Weights of a small transformer language model: learned positions, attention and MLP in parallel.
Each number is 128 + 24 x the weight over its row's rms, rounded and kept within 0 to 255. Layers, rows and columns count from 0. Numbers have three digits each. The size before them is the row's rms in percent of the matrix's.

# layer 2 MLP down, 256x768, rms 0.263, rows 55-163, columns 512-639
111:151147140020127124112112130113132122134092112135137121096154153126135118130132074125155099144132148086135134154110133126137130105136133144122123143109136138110108162100105167123134063104117144128121121139184098155115111123124143123151116068095107116136144125106137120127102108133127148100126120104096179177137127105136124207130154149159130136152149146122156130126161164106148188132133
102:092093108086097109147094147129162111151166145125146118120091164088093132130141145055118165167133097147157130142101127083124102136145106111147140152124106096093138149121144040169198173135132100127114103133117129121145126107102177123094145126135152110084115125136126124141136124098115099098122116130153127103173135140129129074114123139145108108108089153154136116134172093129110087129133
109:097150057138088126111135121125175119121089173202151127162128140114129133120140124146145132105149101054110141118090117118099118084125126127156131124102086118118159122123073029089076103124165125116105111122125113166104127103142155108191125134092121150134107129153121099101134134115151122124119164130113103066114134107123134090100144115137119139133072142135142123120148120130149081149130
103:138130105080112153143167138117129127136142147125119116137150163133109084135114099156158085139121140128142146105104127110127136089155099124118124139123176116107134101071162160136139132103134112101113157147151124114135134124128113123193125104135129129124127159126133093139102149126149140136102128156149154100142122140140138130119127129092119128136192156118126135121098127113174152127113
096:083127143128118159126076093150145116110100108129134135105146129147133183134133118089093114093127124114157095152103126128115101144125103127145167100158123146121102139103148183126109065101142120126173177114156094137106101127143091122101153111116103112117100116123114112128103129094159125119118123125134092135118131130128114170197125152131092125140117134137153114112144134082120109130142
104:145111155198118143123139074143133127124103130104150127138133091125140167120160111107084110062152147141134106152119118134137146114089116140144163128172103139132190150139117156126112182178150168128157127124156126171107123129144167132071147127121128117117171136126130121153188111148128147135136125109113155148104110130136126127135106107163120144141123132119122094133163149142142152170135
109:126150146063110161118154146138113133130082113165123132162124105093120096145138168108066134084135130107123133151128130103188110114119128154123126140186102108154115089151084152146153102162121087126114116144135123132123097078181131116189125146108120123124106143122133188090143111107144128146159106127121142153134151137142122127156115113108138145111109128133147133105066154125086101122122
103:129133132099153156151142119126135128108107060137133142127133131094119167111146126096185141091120128118139105137105116127135126114158097110155149127150145077118092104075077109116150126167155130159107150127146149109105169107109095127073145124098141151110127126159138129119108143101104113183114104150090134135121112122098134123146129119139095114141122139130121158124126149108113173102113
100:112117154127127116147093109130119136111135131107122133098149114165137133136138160147140121138075157107093134099134121160157187139156135164158151086184149118112126121131168106146125112143120151152127113133159099092135086167108140128089129143090131140095157143119119149162184142135122140145116139139147113136177107125155116152109125165134136157124129119115159153138172091105093092144129
101:085112111189101094149125109141109144106136137129140131114105118099111141131132121151114146135160113089150115137136136135120146149129117142139136118148138131135187090174121129083133126144142089106123142120127109097127102109110117101126143110143126107135163117137148137115128132123137141108127121141130101090124100123126134122167122138151083114146158118125128125146110146127128180090134
099:132122099155150103122111160126112117136127132141124118115114084159129151119148156145133130151122145096131101128096121163136097099143133108133170107185118113142123110071125164173111139126119144108122074109177141087130132078100133137149111127122134123108033118136137157134157141092143124088169117098114093104125141120130120130126108104151166133139124125158167136107115124128124149125139
096:144122131083109223121114146128136115176105119129123121110167114136118148164136147106094122106148117097149134087108123163126147101138124159111133118088119116126152107128156128147118227143123110132116110116134134098123161152128158121096145131142136140107106130131142093145173159123106163120100145107149140163146135122119138169164156096138111169106115095138134116102113160113076070131128
102:163106144101142105111145091115114118107162126107127135105121165115113128133109139083122161108147106112141121162116139150130131147127122103128168104088142093114105142137166101117114102089135133124127110151159102152126094155140108107106131157127137148126091142121129071152174097121139121127128134117139153147121132109134141131106126148144122095166107106114105123144076133150146108111136
099:146136162140115101125151115122188108094042103150130119169117123094130156098117096222100144169125118133153104104117123135110108101102112098138075117049097152125129100137117101080112058111135126110123170131102172137117083100150145129141113130131127106126140132114117120147189118079117113102128145141132144162131136120110126125115122131127122122118088133152118139113099095100108132151136
114:120139122165075081130125160104167132125145138153145124122127178143135095128140162115125145114129172133191127155162125161152113138110142138109143124139161119129070206100134138144170078095142136164123127130142100140123185179097152113152129098124140139140125134127139147099152166120116149105143142142095143136115130134122119131113139101104166107135133136125143126107083131131146096115151
096:124124188135104107142111142143132130137209083142133126103109146130121143136128127119117097156146102123123104130094122137131140138129135137131130150140117122094155149126088148095136000114154135120134174149128129094127157090145103154127141117138130122146162134172111123135143123135134098130155141140179125174126123158106116141131135152174188117139133126133121153138098170110160160143123
101:130108140142128136125121122143142105106165092098145102136160111161111134114131102106197118098118131137157079103134121165106089105140110100130109122166135125167115130141143157116113095114116123104146127118161145071141112139157119108109120135117125118089104129138120105152128109082156142171125124152118119163113132112124137169150098114109110120132115137129135130129102116164198106107126
106:096166145108156113112142137140126126138158136163142131133138097121164115141108101093171106179113132123135108139141137067093135115136148084127120126146117147136091149171139152118113125158131131113117170148123078105123133139152117144171130146140140111099149100150118108109178121157145136119121114167120147113175126123120126142141125133047146109145162147113125124134127126164170112140130
095:147112169101156076110126164122121120140089158186136105146139126112141170090144155096138146114127123125115122124120126178130122128140106169123134116119104154129126109059100116158134181171104109152127129132107124130119114145114130134127134139139130149105184123119140118136098166148139140107123127124090162172073135123139133102174111066161075146128136099122119083112121134118134094160124
098:161055118127074109124112082123144139138183101105113152106156137134169149145131148110124136113159108115119129107108129121142137123124107155128162093121108119097141131098090064146143118118158139117141134086072123070132147129136103110137136110150108123088104140117142167141106144137148082125120116116141108158092142136118149129109096131122099129097091137132144173129100131089143183103101
106:127121172116114091094144097129098117107112169133123106125121144133117100132125163164140119110089121107140140119107122102119093120124122098098144157158145090121097193199131137162129139093120103116137172127100140157113158105141152098128138137147134118145109163155123137121177101123140118096124129136158068155150135141130137125149109111125110061165136124143132126122152089127160128156122
108:118116140100122086146104152108133113149091129141127131194116131092108146132094123115112159128105117120100133129133131135103161148106122107120133110134166150153156177062126100142167098094143123133102159127115103133154137103138138141079133157135136135157151087122129110116117133140116124183150131152103125107120123108097141115139102127134179113138152139138138131118127119143067127139136
093:140157115104105167094147114144149130105148095099124119136143118190122119120138121145091112074146105130188122096145124130119114082123169125121156170124164142151128138150144155129176135102143152103099110114135142091118082144121120140135111123131121123143138144123135163113140129137150125169110142128119114126117125170128107129039120121147122150138137128118150097135121121146161072126108
093:108137136146085098165121098126114145120134151113106154159147113135125129128141063116137101188132111128150127127139121107138131151139135114108107116112122116141147056079099092132142171146113157148111077134114120181159121123120141129091121109156132131144120147121143149108096150121134128148084110112126094137098121107129131136095125122119105116157108134170125142112107093134127090096143
101:128133126097131121174096147135121123117082108134143125107140134141143143126108137106129091117127129153162161110135134126132146120125101075118089115147148155128101101130149134110165157180140136151166119128119128151130133119158152134147131180131132132085153117125130117128153129131106143099109120162141078173157101115128145152146118125136078146130097157111127134155141111134153103141127
104:137123161145156157112108110117141132144121125166132142146104146154135117148108150136188142133163120135165127144128139125141172131135144143151144106116121114137117147165155162121155202086153151151113125127131075154134158129087123133158129135127142108115122119114132100100187144130108119086140140121163173144150123136150137112126129128139154096138079113112108169112175152133135095128136
094:118142105127115163131124128119072157141124147123143108164128091179108087119120129116143085102109130177104128110137144162107141128152126147138112131122151111151134142126124171170117136135141107094113100152138134120131170169137146119108144107109122149128130143141116180135111134125150132148136130170106133099109133092113113158144148112122146141112160132141082138105105078161135139116122
092:153144148103146145117144153128114141104122127145140130124106121138144099131148159105097140132127092138086110130133130139129118119124140126104167120110160131140144151199155149129137165143125104150148168130130168090119154145087164114154126119165164133138071112135108124154205100128125151135152098138115128148090143118109138146157122145153131129124121115102140154143198112148144061112148
102:118120098148120112135170131143084131154177104140147127100140106112125119152129169131196148159146145104093128154150124128143121120135152147156128125155065125174115144212168130149139045098106136145100136097166124115135120119102149124158126100133136141131127127114123186103128122141107148161165154150129156126127124163113113146117151148126092120102154162116164119132120144113111134161164
100:135119114188116108081120127108130121135163087182109123139114145098129115123146117118085137140137116144099128156092116123125094127146165118119124145099063139118082158075127094147110159154160156124115205146143132134115123059142139111142162120140143104115151135114130123142174140146118121131124146105143123099151144142117139109190139120102139121093173152126110116103172117139133131114119
095:129069110161107128114135125140120083115132105140124117173085137132097139147141148175112147094141094182193095104119129138150147106127132116093121123133127109104139118075105057137108174133118118138135104139118126127129142164110144136162135107097129110099147139110135147105137107100133117168115123123102125138129137155133132095130101154136069155124144136123097142141191135172139163116137
105:169151129112133164133117123134091142137150159112135145099141115162118131129134153090108128113112110148119127091143128113144161081120122120105127117163067129129102147073157149143125111114137148120132107140129116134134092124139102142105140136121129147146125112142145133157160099137140117103097130097124161100160133119129143150155132139120105063126079107129117156118175125171136095134114
104:141127123155130195135126099110113118127147120119132127162133131110104104128120168110134119143119116129122108144111146150130094148119108148117126154156111131164132127211140089110159026087117138103117142135098127065174128128071137121098119120150129130130126126123147119132072097161132128167132139137097090126110128131132128119123133094144134157127159168125115123090141142149116156157126
096:128169150137124127136141159108131147146077116109139131140120153170108168129098154155099152114135116164138128131103127154146140105125122143125140099149148129172175130178157197108119131159155117115132116171132111125106094161121146161132122111112137113096141139097143143136085152117118133080158133156132130139175135103097133146120122125146139125193136100143163079112057144133094141133150
090:097072171129117082109157130133183132147169127127105129153142086101101160135129144109137086118148128177144124100115133154146110101111109114162153145157134127143106121159125131101112141122116135123110121092128155112143129122203129123112120154147134098102144118153110081138082089114107114142126118138132137166130145124147136122139102179136092118116107152119113109111155106142102146139152
106:122173129156146155134138143142125144136166152130118122112114174129123140129110108165052102097107157123140120118116116139161157131113148100115112100119126146160149134208095188122124147096109124108152079107137117090138117160126155123145134122146133130167125142135142138109092114132153130103105138148129161131020112150135132138133132117107153139140155112102108092140106134127158169135126
102:123119116112158108122168139122122126122163139131117138131138119157122132150155165111152092154108136150132113119143124127118125082113074119130131111115137135135133117075127077097181098132125135141126149116113143129126107141097113125133122131163126111130123127106114129164135136120136138115140129157127121123172123109136112144102129142121133119092164159131089138117096120104123118077118
093:107129128130109135136121104112138115123109076164121133165139157163137141142153054090150034157146121109089124130123125184117121103113101084124148132127136113110158139162150101141131122143114114122145137161137107108135075144152075126154130142112152131105135096142139082135163113143108159104110137119112127155183157141113124152113130124119182143134149115110155103121089107136096093096130
094:120120148187134099104122156133145110108093121127121110125112156087155118106107087091074182096089103129162128106145141183127138174119085125140153143122131155095071128106191110109122109122111149118101153128109123181148169116134129115158140115182100145117164139112120123089119158150144126121145156122087136109146126141099114111137130112139120123147108133118083141136134158103095156165139
102:142150132122118107114147149124141132130139130132131112155130090124129111127126100124130142169081120065088121126132127134144117132123144123137122127073160141115125106053131153165104209136102123139119116127084165129113093119111109149123110136096121126112095131116111133128079117142115084133103131154164099178115141133148138123085133117145079149126139126121095116127131139147104173137126
086:117096134124136121112112135105155121131120143142119128125120119132104131126131141112072155104078160112163105120133132094132142131119115132109138127139118144102118107127070071145110099156107141101177140127152138118116077170098149137166130104087119105140128162101136091121101111151086114110153117122112103127127117131137131135157117177130094116122087084124147166153124116153073124148131
095:125128170195174141135137135131158121115109127108136116157154124146114115124134151112121121146153116113136120152129140115126137138152126105136145108099141119116115094109158168130125117137139110120173171131112092195128165114147193139101129138139125139122123151117101148108095123129135135122135146116117160144165142111118117146141139116099135101131068136125091109154103119088167140144121
095:170146144177143131114144085113128125131140154145132132111111101125126142135144110128087098128107106141163115128117139118131107146161127077158121150176110127101116119095112166192147101129123162126145114142161150141106124102130170145138134109138112159110125127140132134108135127144142118149108163128163109155158119144122134125167131105151154127103114135143180159100113118140114125117131
108:108169112179128078159110133134171157139198084131126123127158131087122108130141087145058145108082111136129133144128119143144133133135157128118106109121075122149127076165137166129110145090123150119142189128130114132140166109178154130138122177132132122172149117093110130146157113109108146138135124123138099132146101118130117147072119117151131123129141130102145126138079092137132130147129
093:096105125082104127128102151142144139105143093099136130142127131114141144140158128078001109154123114155099148124106122154158152125111152148124131130119145126111151107096139074175089106106127134122137158124118099123117071126103139125095137105080133120110095146108147162132076106112111107096115107130146120117127121145135135109145103162145141111131139136111188097126113124141125146117111
104:121130140162119157110166126116125133123180157158114127168129170085120092146122114154177161075130121123109102127091126115136173126083127119127132126158123142147122114146128169145143156118090101117098128131136140119138117117113134107121129109141134115123110123130137128134129095133101101069149132124129154133159146138117149100124141114151156155164165118149111133107129137127106147119135
094:148125120090105075141113100137135114143149117123137129074112115123130116118143104113083099111127164108081150132115124140113124144122130174139120140144110115113100177139119114112105047147167133151098153131112140166146162139159119128114135156160131110138150129131142080142168124078134169167136122110109133140123114109141112123132137124126143139109119095128124115114150121145134093106119
114:142127127157108113104132121127121106122058101141134125147127125108147156144110116116172156156106109073085129110123144135130165081139144148143123136114102136158153072060122199129137183128124091156144117111119105151129120115101116130143118125115123158122090138108120099104058170111134110139127155119124121149095132126125130093148133147149123147156107128118086137165188133128116172123122
091:129155100128101062119107118142148125118105102143120124140107126112113152136145150138103131115145137172134111144130138107094136115136123149115154125119119086145136118195174141137131155163114097115142135102159127112129144147094163118118145124099117098179145111098127092118158123112134105119114109136167154120078132137145103119149136117145089115125142137126115122128107109143141124141121
099:138114125178125112130125155102096131114182140084144116121115133076131145127129101154185128111160099131130097140145118122134091168156130160134114134181118149185073103188142138101108084088141145151118096101072142067127168128059095098096132144082148121158124142117134074159130120152122090139097103132119098112123123124118116117152111142149163114155143138120155159125137125154154145139119
100:105153126137122153102145115122138128105139154117121130138127121176118076141115099158151140151148126059127138119129129180141148126156141140115113118065174124146120146151140140103138120172145118131128180143124109122126120168122100112111121107115127085127124098127128111109156160099130143104110107135116145107140135110126130116138124120066142098128123104141096125120158146134129148131137
101:117126116080100122125155122111145105139090150164114138114113131108144105127094141130096094154109158097096102153132142168112132119105123119116121134085115117149136126133129092172131102087132128112166123123138192109119105169112144122131142096128123140123083113142114115117138164138120132209123142123150112103119122135131132101133127114164141106109132125119127133138103096144115099093134
093:107112124164145107112129133100143125123101158091139110109132092110163131115126095097149110091151088148152095135124119147147126127136119113133130112118131127123070099088132081164117184154128127114123161105093109119139132096125079139130118141118147093097107146139130137108128135147137146099127132119140112133107115097131143096120131106129142130095106126138126120115171118152093128118132
093:153120122121127162107132156124112120163170171103131137111142119150133111155146124136176167156144127142109159137134126143141138142180152170138140118180143140110142113100105071156158076101142157143111118115149101076127121113129143115137145149129110141193161079119110132155137150150125144135127112103143120121107140104118139186162127165130155116139161123111109097131137120122117118115151
094:124146146127141175098108126139094113148110130086138126165115137127134116149090133139079053067143130126145115116111141147126116124136070141124110148145123156136076092129186063154128193122101091143100166123122143110092129134113118122090166164113113140152144139125112171132142128136143093119100135102101106130134136115135123154183138160141169178120075136115091136124137082170157145159122
132:106124143123133101141126107124086139103121108123105136150119127129132140115141079173155132166175164100141116119156111169127122118131125114114110130122146155111164171137138104134132127185120146121125146131166164143141140162120150118140119124172138139181165143100132114124195177152113184122130115128123116156152137119120121111091120100135129151096094120132125123104160118119063100149134
099:143111098091098189112109100132149130149119111104124128121106094160127127134158161079123170145158139153146120134138137161132121148111116151098087129103160120152131141128128081136126157137117086092122161115089118121133112126175110122156148140152126146124116108126123120147107160109143179126121144115088070098071135113110129095126139167141132107132118148135157160119151124095171066135147
098:111087125111109129125173105141121101095129070129135133116120092165109096144159110170119087111158132130137138128123139153117156080154099131149096152099161126161150071135076091127124155136106155125125079136135167161119072149117123141120133087144131113189112142129121096140079164113127104166102140127133149123131135115126113094147118101085139106118094149120118117136126127118106197095139
097:114116088192113137132136139153086137109113110145124128131114106097121105139121113105168121128166159140153140143146119120167123089143139111140147151191083124080127142138115103099122126049112158079147109112123130093136142116149143108111128162115110119107119151117142144119150141114136102111133106131111130117134138098105119112102119170086098127124133132124125097143139120128075076127156
094:118124125116184099152118112116164131128196123140118106167156141172101112113098104165126152183147133164155103147121122139123119126147112136122146120176148108161106133162134155083128169109162120122137125139137130198113155194186133135152129133142120136178133120159109163130137134140131173171080150152102122134153131169139133141116119104142190155148112124132136113119119123105105175139136
093:131169048172107189096149171140167120119109160092144131115106139094116105119143145112139126125162135165163117117150124119123122136158115190132131158095137128115161117083127093127125158157140144105147143113104114122141149141111126138129122117105122124128055123128125126089180150113125107102063151115122094096127138181114112135106158118136107139099148117114098074125107143098166122129125
104:117125140082111167091142136137109121140111159101136117121141153146118101132124133160155162138160156121187108120135119132105172152127127140128131114161130122145150124136112141154106255090142142117146114125170142113134082115111132117136129089112111144139103155128138109118100107088123125120148149126110110115100129135119134125129130115137170146134125118118158145113120155127165107165115
100:134116108180103155105107176116113112128180094133134131139097137121152135140140098174174130128127100122128135136115120148114078147127117136100136137090056109132095082163137118133154131133147110128122107142104147101114133122108188128105134115126140118120070121129131084133190164121138126120153134135139121142118129159145126092113125135102144129132129142102125164134126135084120168109108
094:141122162176141110107105074147149132110123109153105137144136123130127102127109091120147096082128127128071122149157121133061172105119132126129113131053137158157166185163153128110107074124137147122144111123118095060122170164102133106141119124136151102103106117158142163135181119116065127161109106150161135151143143101119135136119118149113134124103111108147072123150081109131093117155111
098:109115111129111148168128133123116127133118140134112122101108132125137156142102165149152160116105119135144128176115137072138146149148099125142136148146125113115104124095141130122163146167140164145097139142128145122116134143131060168121130155102125135153140077106126109126180116139088110162160124117131084105097118160146125114124132124128101102134152122132144125115116121099127084119133
098:126129112104111187129152100143133166103067128131111132152118157137125158148124116131138152110127145163129158144129123088125146119135153138140151163187107136068162097057089094123104170090135115108152118138128163078108160131115097131146136134108129129136125152113137173132147125136128126139117154109116139103093139152121125108119117104139158121090076100135107103154113120128166135126127
099:123116127099153155129129132133107119136157089108121130159109181137149162130135124113112150191151127132147124119135116160131132118124157142140156135101102122144154138072122092110105147103123126140110165118103140097148127120081144143146121114135111116109077096127137157125158151117136104135154134095150156160127135108138114136113127115122126113135174130120113128149080135093170152134156
097:126110114052167181134132128136134090128109103174129114105113177108147125150139117098119167101061090075125114162135125110137141111124134128118113128145122111091126106124196140124132183133138170139160121140098126182134061118143096124154121095129131127144162159126122116117104140109141127170141134119129160138185130167111127105136118123151119117121174139120145107139054135129129134111152
102:101066117097142115068136122124120120158141138109136103143102124100134115116142144213080120098171120121107127159131126111135171125107137140133137107100160122164148093107154109183106136107123132110107102113125117191112132091124142088091130120119131141142142104117114130143212112112128130166091128141097111127108127124121107115085098134134122107107138131141134114113156118135052126139132
104:151156091142147153133126103116133143118154085115136134178168105106128142156130123142112098146140109142113114126120118124163156141133114111110118124196194140086078175100145161128116153157137133127126114126101129086150124171151161131139131127148129103150131131104141092101148130117129126091097120088145170101150123116140121217141136116106200146138129139132133142111153149146134125132104
113:127090137164154089127153089108134131150163107094134124153151079137136135133125136140185177108090119137146117110125134144108140110142103148109109120148127121118127134163142109153153146103107138141137115119152098100112154102131133121095122127171126155103121109151128099122092146116123144100125123107163115136154143114137116173152124105104080124108103144126114148127143092136101167125124
104:095141131097180168090144120108158121121159108110100122117152104116096139118148141110109109146160108154176134137115132120174093132101154107148122134171141121150141139169149178106112125173132105103116150183090115089111103144089096160122117106155121114165108129132129111124096143140131093109140116134163124141146146136119145138108120132155100149123110114131161116106139102107144111136137
096:111108134127143098136106162135139142132118124125117127098148155141153124113132133144062141169133147089133121107124133156106125149107137140113129127103145130095127083151089122121106155143131109156092158133155143162161132109198164089137121127128124136123143131104122132150041117122152144177099135096139112125149124138141147150130107136101120127133106124132136097136135127121126025098128
093:142104154183163145162120163125109117140130125109144089150124134138143103129130144146097120120152143109067125166117125133119102125124120133112116097083162107091150139043126127144127154105108111142142128125150107161159192132129119130113123171159129138134202118123122161136153111137150154096139149128165151169115146125114122158117124125147131121132149109147101131129077175110146082149110
108:166172138188108160143141127134140139128123120113144130132123090159139147122152158106100165099142110103109147130167125111135087123132134132101140127126119132132097102152132129151145091105088107149144082120124123127145148121136110150096127133122125114155099091145137103136038087131128123193146107141119142142159125100110138107112127101081148132131113143096129090132127143121145136112133
096:133152172153144098128120110116154144115167152151121148138133084139114065136140153125090147115145129149138126157124129113107095113162129146130151134137176119100141080150166132102146114139128113118157093110128136114140198084183139117141117155130131131134100102121100177130067105149101112171118132124145127163161129098131128139085117102152135153150103142154144098122098112139147172150117
093:104123138106144095126135083128123140122088149107127117116103094097119135144124143146116162132116093173157107148147128125115128112131104110133139137095136125143097140158107099134109109135104129153129182107105124083148106124111095119093131108138147133156124110144149076135126126109140096089159133149113134078076127106110124068120144116154117115129094105126147074112131113123147150100117
097:143131136088198147179130150121163167135063110103139129164102089111121076116101149132100120131135132125145130101124131115156096132136163128133150086144150136156154137151156142132143152107126108148101154125111117137120130099114132139163144134119113120131117139183132195142128131143133088115141128153148130186110136153152119138173121134167139124109188120149139130133194142129123126107146
094:154126160157152128151107140137120111114139141171123116151140121087126149108141090091184155089127133124151124096123137118116127096115129138119127130143099119143157177150120171162132156127145143106145169162133118111128126088177153103100130174114112140136116115105139074115097127084122101110147126142135122150127135144148128105119128135160136140106109108137136146157120129163119125127133
102:128110122122105134141149099119125087094084134098123140107169109141147151122147097131153135145130148108091133093117129148187113132113157174148142139082120106140117173145090124108128124145126136140140108150148150078156173097088113114094122127135110120122087138112131173093132154130112142133124122143131098084147128175122128142093107129155155167086030138147100149142113122149156130157144
105:129131091117105123126138125126083114144168113132129123133104117139114185135157103165158120108137140100131127142088119065132114133122113127149157152130120117131104096097109117098121080133129118137149134117139137102126137131091134140143112107129138116105137109133095092089089114122120117142126121117119180088120141122125123099105133156144115125108154137136095107143088116111105059128126
102:121157099122167111113147081108123096148161130113114133130122115093138148139156113117193191106127116146075140145129140129112098135128108134130123117129091109141142127097122122176112135140138127125123085129139107075125082104096110115115117105124125140109134104157144115155118128132109136125093147099138127089162125122106130132085135151105097123123143127134140118115145092108073063108134
096:117155162149110068117159153139123158120127133099120130138115106127124138095153165108112108114129147156173131057141124180101113099136127119117124128145114126108094127134139150143097044112127133123093132116152129124142151151119103129117157161126148133071176106131117105139077185089120136144121115154125137144129110105099124126159144126111092107111158097117150102137083126142158215126142
096:141168178178114126144148132111083129154177102110114137129133063103156125129110080177098158122131108109093126095155134173153109113158108134133115119145110142125148139107143140158065130135129137150132175138120097132128171137157125113081123168116148105126127103121112140138147111142121120106118119133085130154110111081152126137148140129133110178130078144105105118148088125139115117154124
104:140129195071165097153120159113072140098151181129140128133172155117141164121135102163089143091095130105113127138130148137176118106112135077132116142164118137167110131165127091138128078144125155114087119121125134098113122115047113145133131114145141142131098151136125165137151116110141137148131141138148108210101113149143122169107123109115117118132178140133142137103153094116094130132145
101:138187168159133128140141100125159151104145128104139120139100148116105102130137115132074106134137145139180132109103130108149132141165119131132129145141109148182152116198130112151162127167118110101139135133200145126133065138114191148082126115114123134107110151145131098125077142168102163185109131146151158128166134129118131107125141125150126133130136122135147116138135156131157135114124
087:133121123095116088149122148123115117134140109137104122143166150139134144126128112106133100124157122134130114104127125150167141131124122122117114148141118126127144160164104146124154166129095125113135146123132128095133132118150137128156129115141129124092193136165155146112118123164139080102170122097181167106129124119135116113149143113126090131117116159127098109121179142124092120132118
096:161091034152126116110140141119105151086095211127131107124115128150131116110098125155149154098107118123133114123139128130117117116169115139144122116150136142130117102123136131101116087091183083113119125116143136106105086124111125129136134089116153094160092167149116162153178146105141112121117110126100145098081112126108128114126110106136158107078150158145184131113148152122126132094118
095:110104138124121146116162144117113130126105146146129133148112115131094097121092164127099057080108129115106142114138118122098101142134104110128117151123129125141120181121156198119117000112131172094110140137137168098113095143114142141119111141138128100116123162120138188062161122157128124149133145153160143151086128069138123104116107111116126140144155113118122125140157138107101132133133
098:122144123155115103107151137136118137146124170121120150127117072114116141121108126155089110100110129133146138122142115083113135102151153086136145149062102144118126134094102110144104092139142136122114126113102147141131090098153118142150131154091117138180123107130125146135154137134123108168161153125155138091134110110147114058140111119125106128124179122122138104128139166121085138120144
104:117146130109116173139116094141123147130176098115128140139085146152157132124141127067154122162107126170153105085122128139163132132127100139129151089066101113184170121150070149190090153160152128102115116139116074079130109146133142133126136145161109118113123128129117176112102120107115133148149135122110124159133127187123118080142121110086114100136189126125148111131146129108150114113128
092:105153147091101144154114129120145126138109144113113156143125176143133103157146174086135123109121097152136140159127136162104124144137130122145115114141110120156134189184115139144163167144137157162134155085128084137103139126151154136091123135130135132108153121131123134128171131171158115099108125113132123140152134150124119146119117131127152094132127149124132134134175132136113131111140
100:131160135128137129134103082126088160111066157133117141112125141106113140110156084129194192056111133130138134136129134149106105148123144132105120146122102172104113124068205095135150092165121104118118103126119140165134147089092125134115132126111115148145169141157126161146123107126111089126148117119162130123157111176118130154111136111135103140133164138116167132140154100096152101107131
091:140162103166157112155150120125110129140171120164132138104147116139134108129119161112109093132144093165153125125128136137128129125103140155139167120139163107143171134139163144121154137153129104127148128135122097091112129080100121146154115079166128092124105111107128096109102127113108118118113113157159140147105138126142133126135149157092131148124077140118123119132079148130105070154123
104:127111154121100159140119135131150162119116132178130135122148090122159130126144169097142106107170117133159116125132128152151139139116110144152119130063152128085118122130180141105144145136122099143105198125142113105136153120157146092176123150112140114110153123130141175131123159122124125130174121105138154140148121154115111178072124136119081142114118121135129135126107155146136158163127
105:121156171159133157072143126131134153129100108159123125126155119100128114140119147106067111137118131145169111164115120104130114109102131122106105150109104123161137186106141152104127161085121131167105128127117113078130164103139128155131133105138140110127083159122124142113085116155150108073136124101116133151133119149119127173163126126106131102101110129117152174116143141112143108104123
097:128099171151143136113078120094115094117112127170146121126104151124112142140112135121118160140129102137094100166105135106160113115122121155136137098193102131143111175174163195084109170122118136130106137149153109145113117130108186112184134103184124130144100141142133128141077099162125126120103126116146178148124116143133111125135130131134158119121104121125056133115230161087121108119117
097:126133113046166111132154120124100137088104152087147113156150130129118143144158099095069118114137150100119086158131135188151112138124080146122155140198140167116120153137124146091114180115121125111149149105158120129121122120115076117105128108121132127130135111140132126118188133117107145087114143122105141140076154100113128106158135087124179113143152144118128151129157151122171190150157
107:148095091089130158131123098124135099132141106135119138124133144154140135120113146073121123136158118106161132131121142120134103128133157125129120144144185131117123101096122117188136139137102142159150083140141114098114096153160167114117143170161130131093127118125107061166135154166162103160093110138095150091149116121143124141153132116094134126129120142110115147131144137115115160107113
100:145105130167173106087099112118145171131113186114120127164124133100143111111111147124098070102128146127129139130134133101118124124109121113113126110119091131127115099081101116092113153132121102100117111156128064134105123094158138118127099137150113102116132163136100136134082095118136130126118103135144152163176128150120124105077124133131116149118134112127122088121183112110167098141131
109:152171118113173157118110142099183118151107108152130127135107119091135119139139157142174081136112130103066134113120123067126101144113115098138137135214111113105125135073120147120156129128135107149131068126108134166169153105114125134142138119083121121110107140147116110120174128115132111132171134123109152139122114139122129093141161117094119146081079110119108151120134153114100137122122
102:129143171186106115115119128126143116115045106127129110122113150099114129115098143155129127182117118139142134117141125080114149122124110099144127143126113126110137185119153125088140131148130116140121106126117158093154107113091154122091117089110117144099109109113146100126135083139145116117123116128161114165115130133121140112179123110128094138117145150126095135130154120139109095136138
106:131146169137120130154146145135104127159067119093132109118109122149147119140130073185179185101112098169106134098136113149148118120174149108110164130152106074156102159109122135192083151109150123103171125133076137136128146081128142143104115161159106129137139104117125111122146153124129122128134121135143107197151124152145130063125141142105066123151125146135113136114153131137097169104124
099:129137100111122122122117118124142124142105126151149114132122074090156092121124091072128129177096133130185115121094132101114124118122110123119134127208140119129153131147136120138150103120119147140120132118123097121148113155155136138151122156112118103130123162134128109106110102100131101136154085110133155155113118134102136112158098101132162127101133134138086097138125126134063075138133
097:126131181114085139118126115135186123148184131065136114122151118149130093131130130075099140090115099138141142119126137107099129135138089155122135148149168132133154154123122142115115140149140138119123103118098124144140147123111134137061133153154125119111128102142121096169162141138129079145103093155161098175089117144115133135103126137136157124152083119117143138136153113111142134122128
102:140119084106098152130134153141130119106182136158112115140148142149118117113114172085099097137179147120121136151151127051120128101118091127142122122207133142145111100154149167156114121134132150105113145098137138108126163130113179128127128114163146139142147123143116108099176108116108104106103135163120133098157133135124126128150127125160115105139085132115135145122139092138124212114138
093:113154163103184107126142148134130137147128142158139125140119156129124142118126142132099196171163137121074132129170142138103137147133134135128134148066105121103116062186142115162155130145133133152108130138091164168135117128112106122165129116130139102139138143162140118157137120108133118140156132102167119134129125114146125128146144151178155124125071108137103128115122101122122068124141
113:103122131143106130137109088111102129117155100076133143131106170133176147121152145084152163153107127124147141137121134140116138126116120108126114121123093108133095155181126162151125197164122109152140112153139099100135201165134126114091130136096138116112131138097124131114066116122124135146108117128099147120154132139123129120158114139138167121158164121119124109119121129134125152141112
094:145188166129160120086123127136129143124118129133105122124111176109134064120150081151110138092164136131141133108121130131156099105149124141125143138133112115181100115113108118131105174170121119108139178142147123117125165161121109160154116101138115141158112147152119160115156147131140130139145148141166137178119123147129121096124146130113162160126103105132113143125173164156160130130125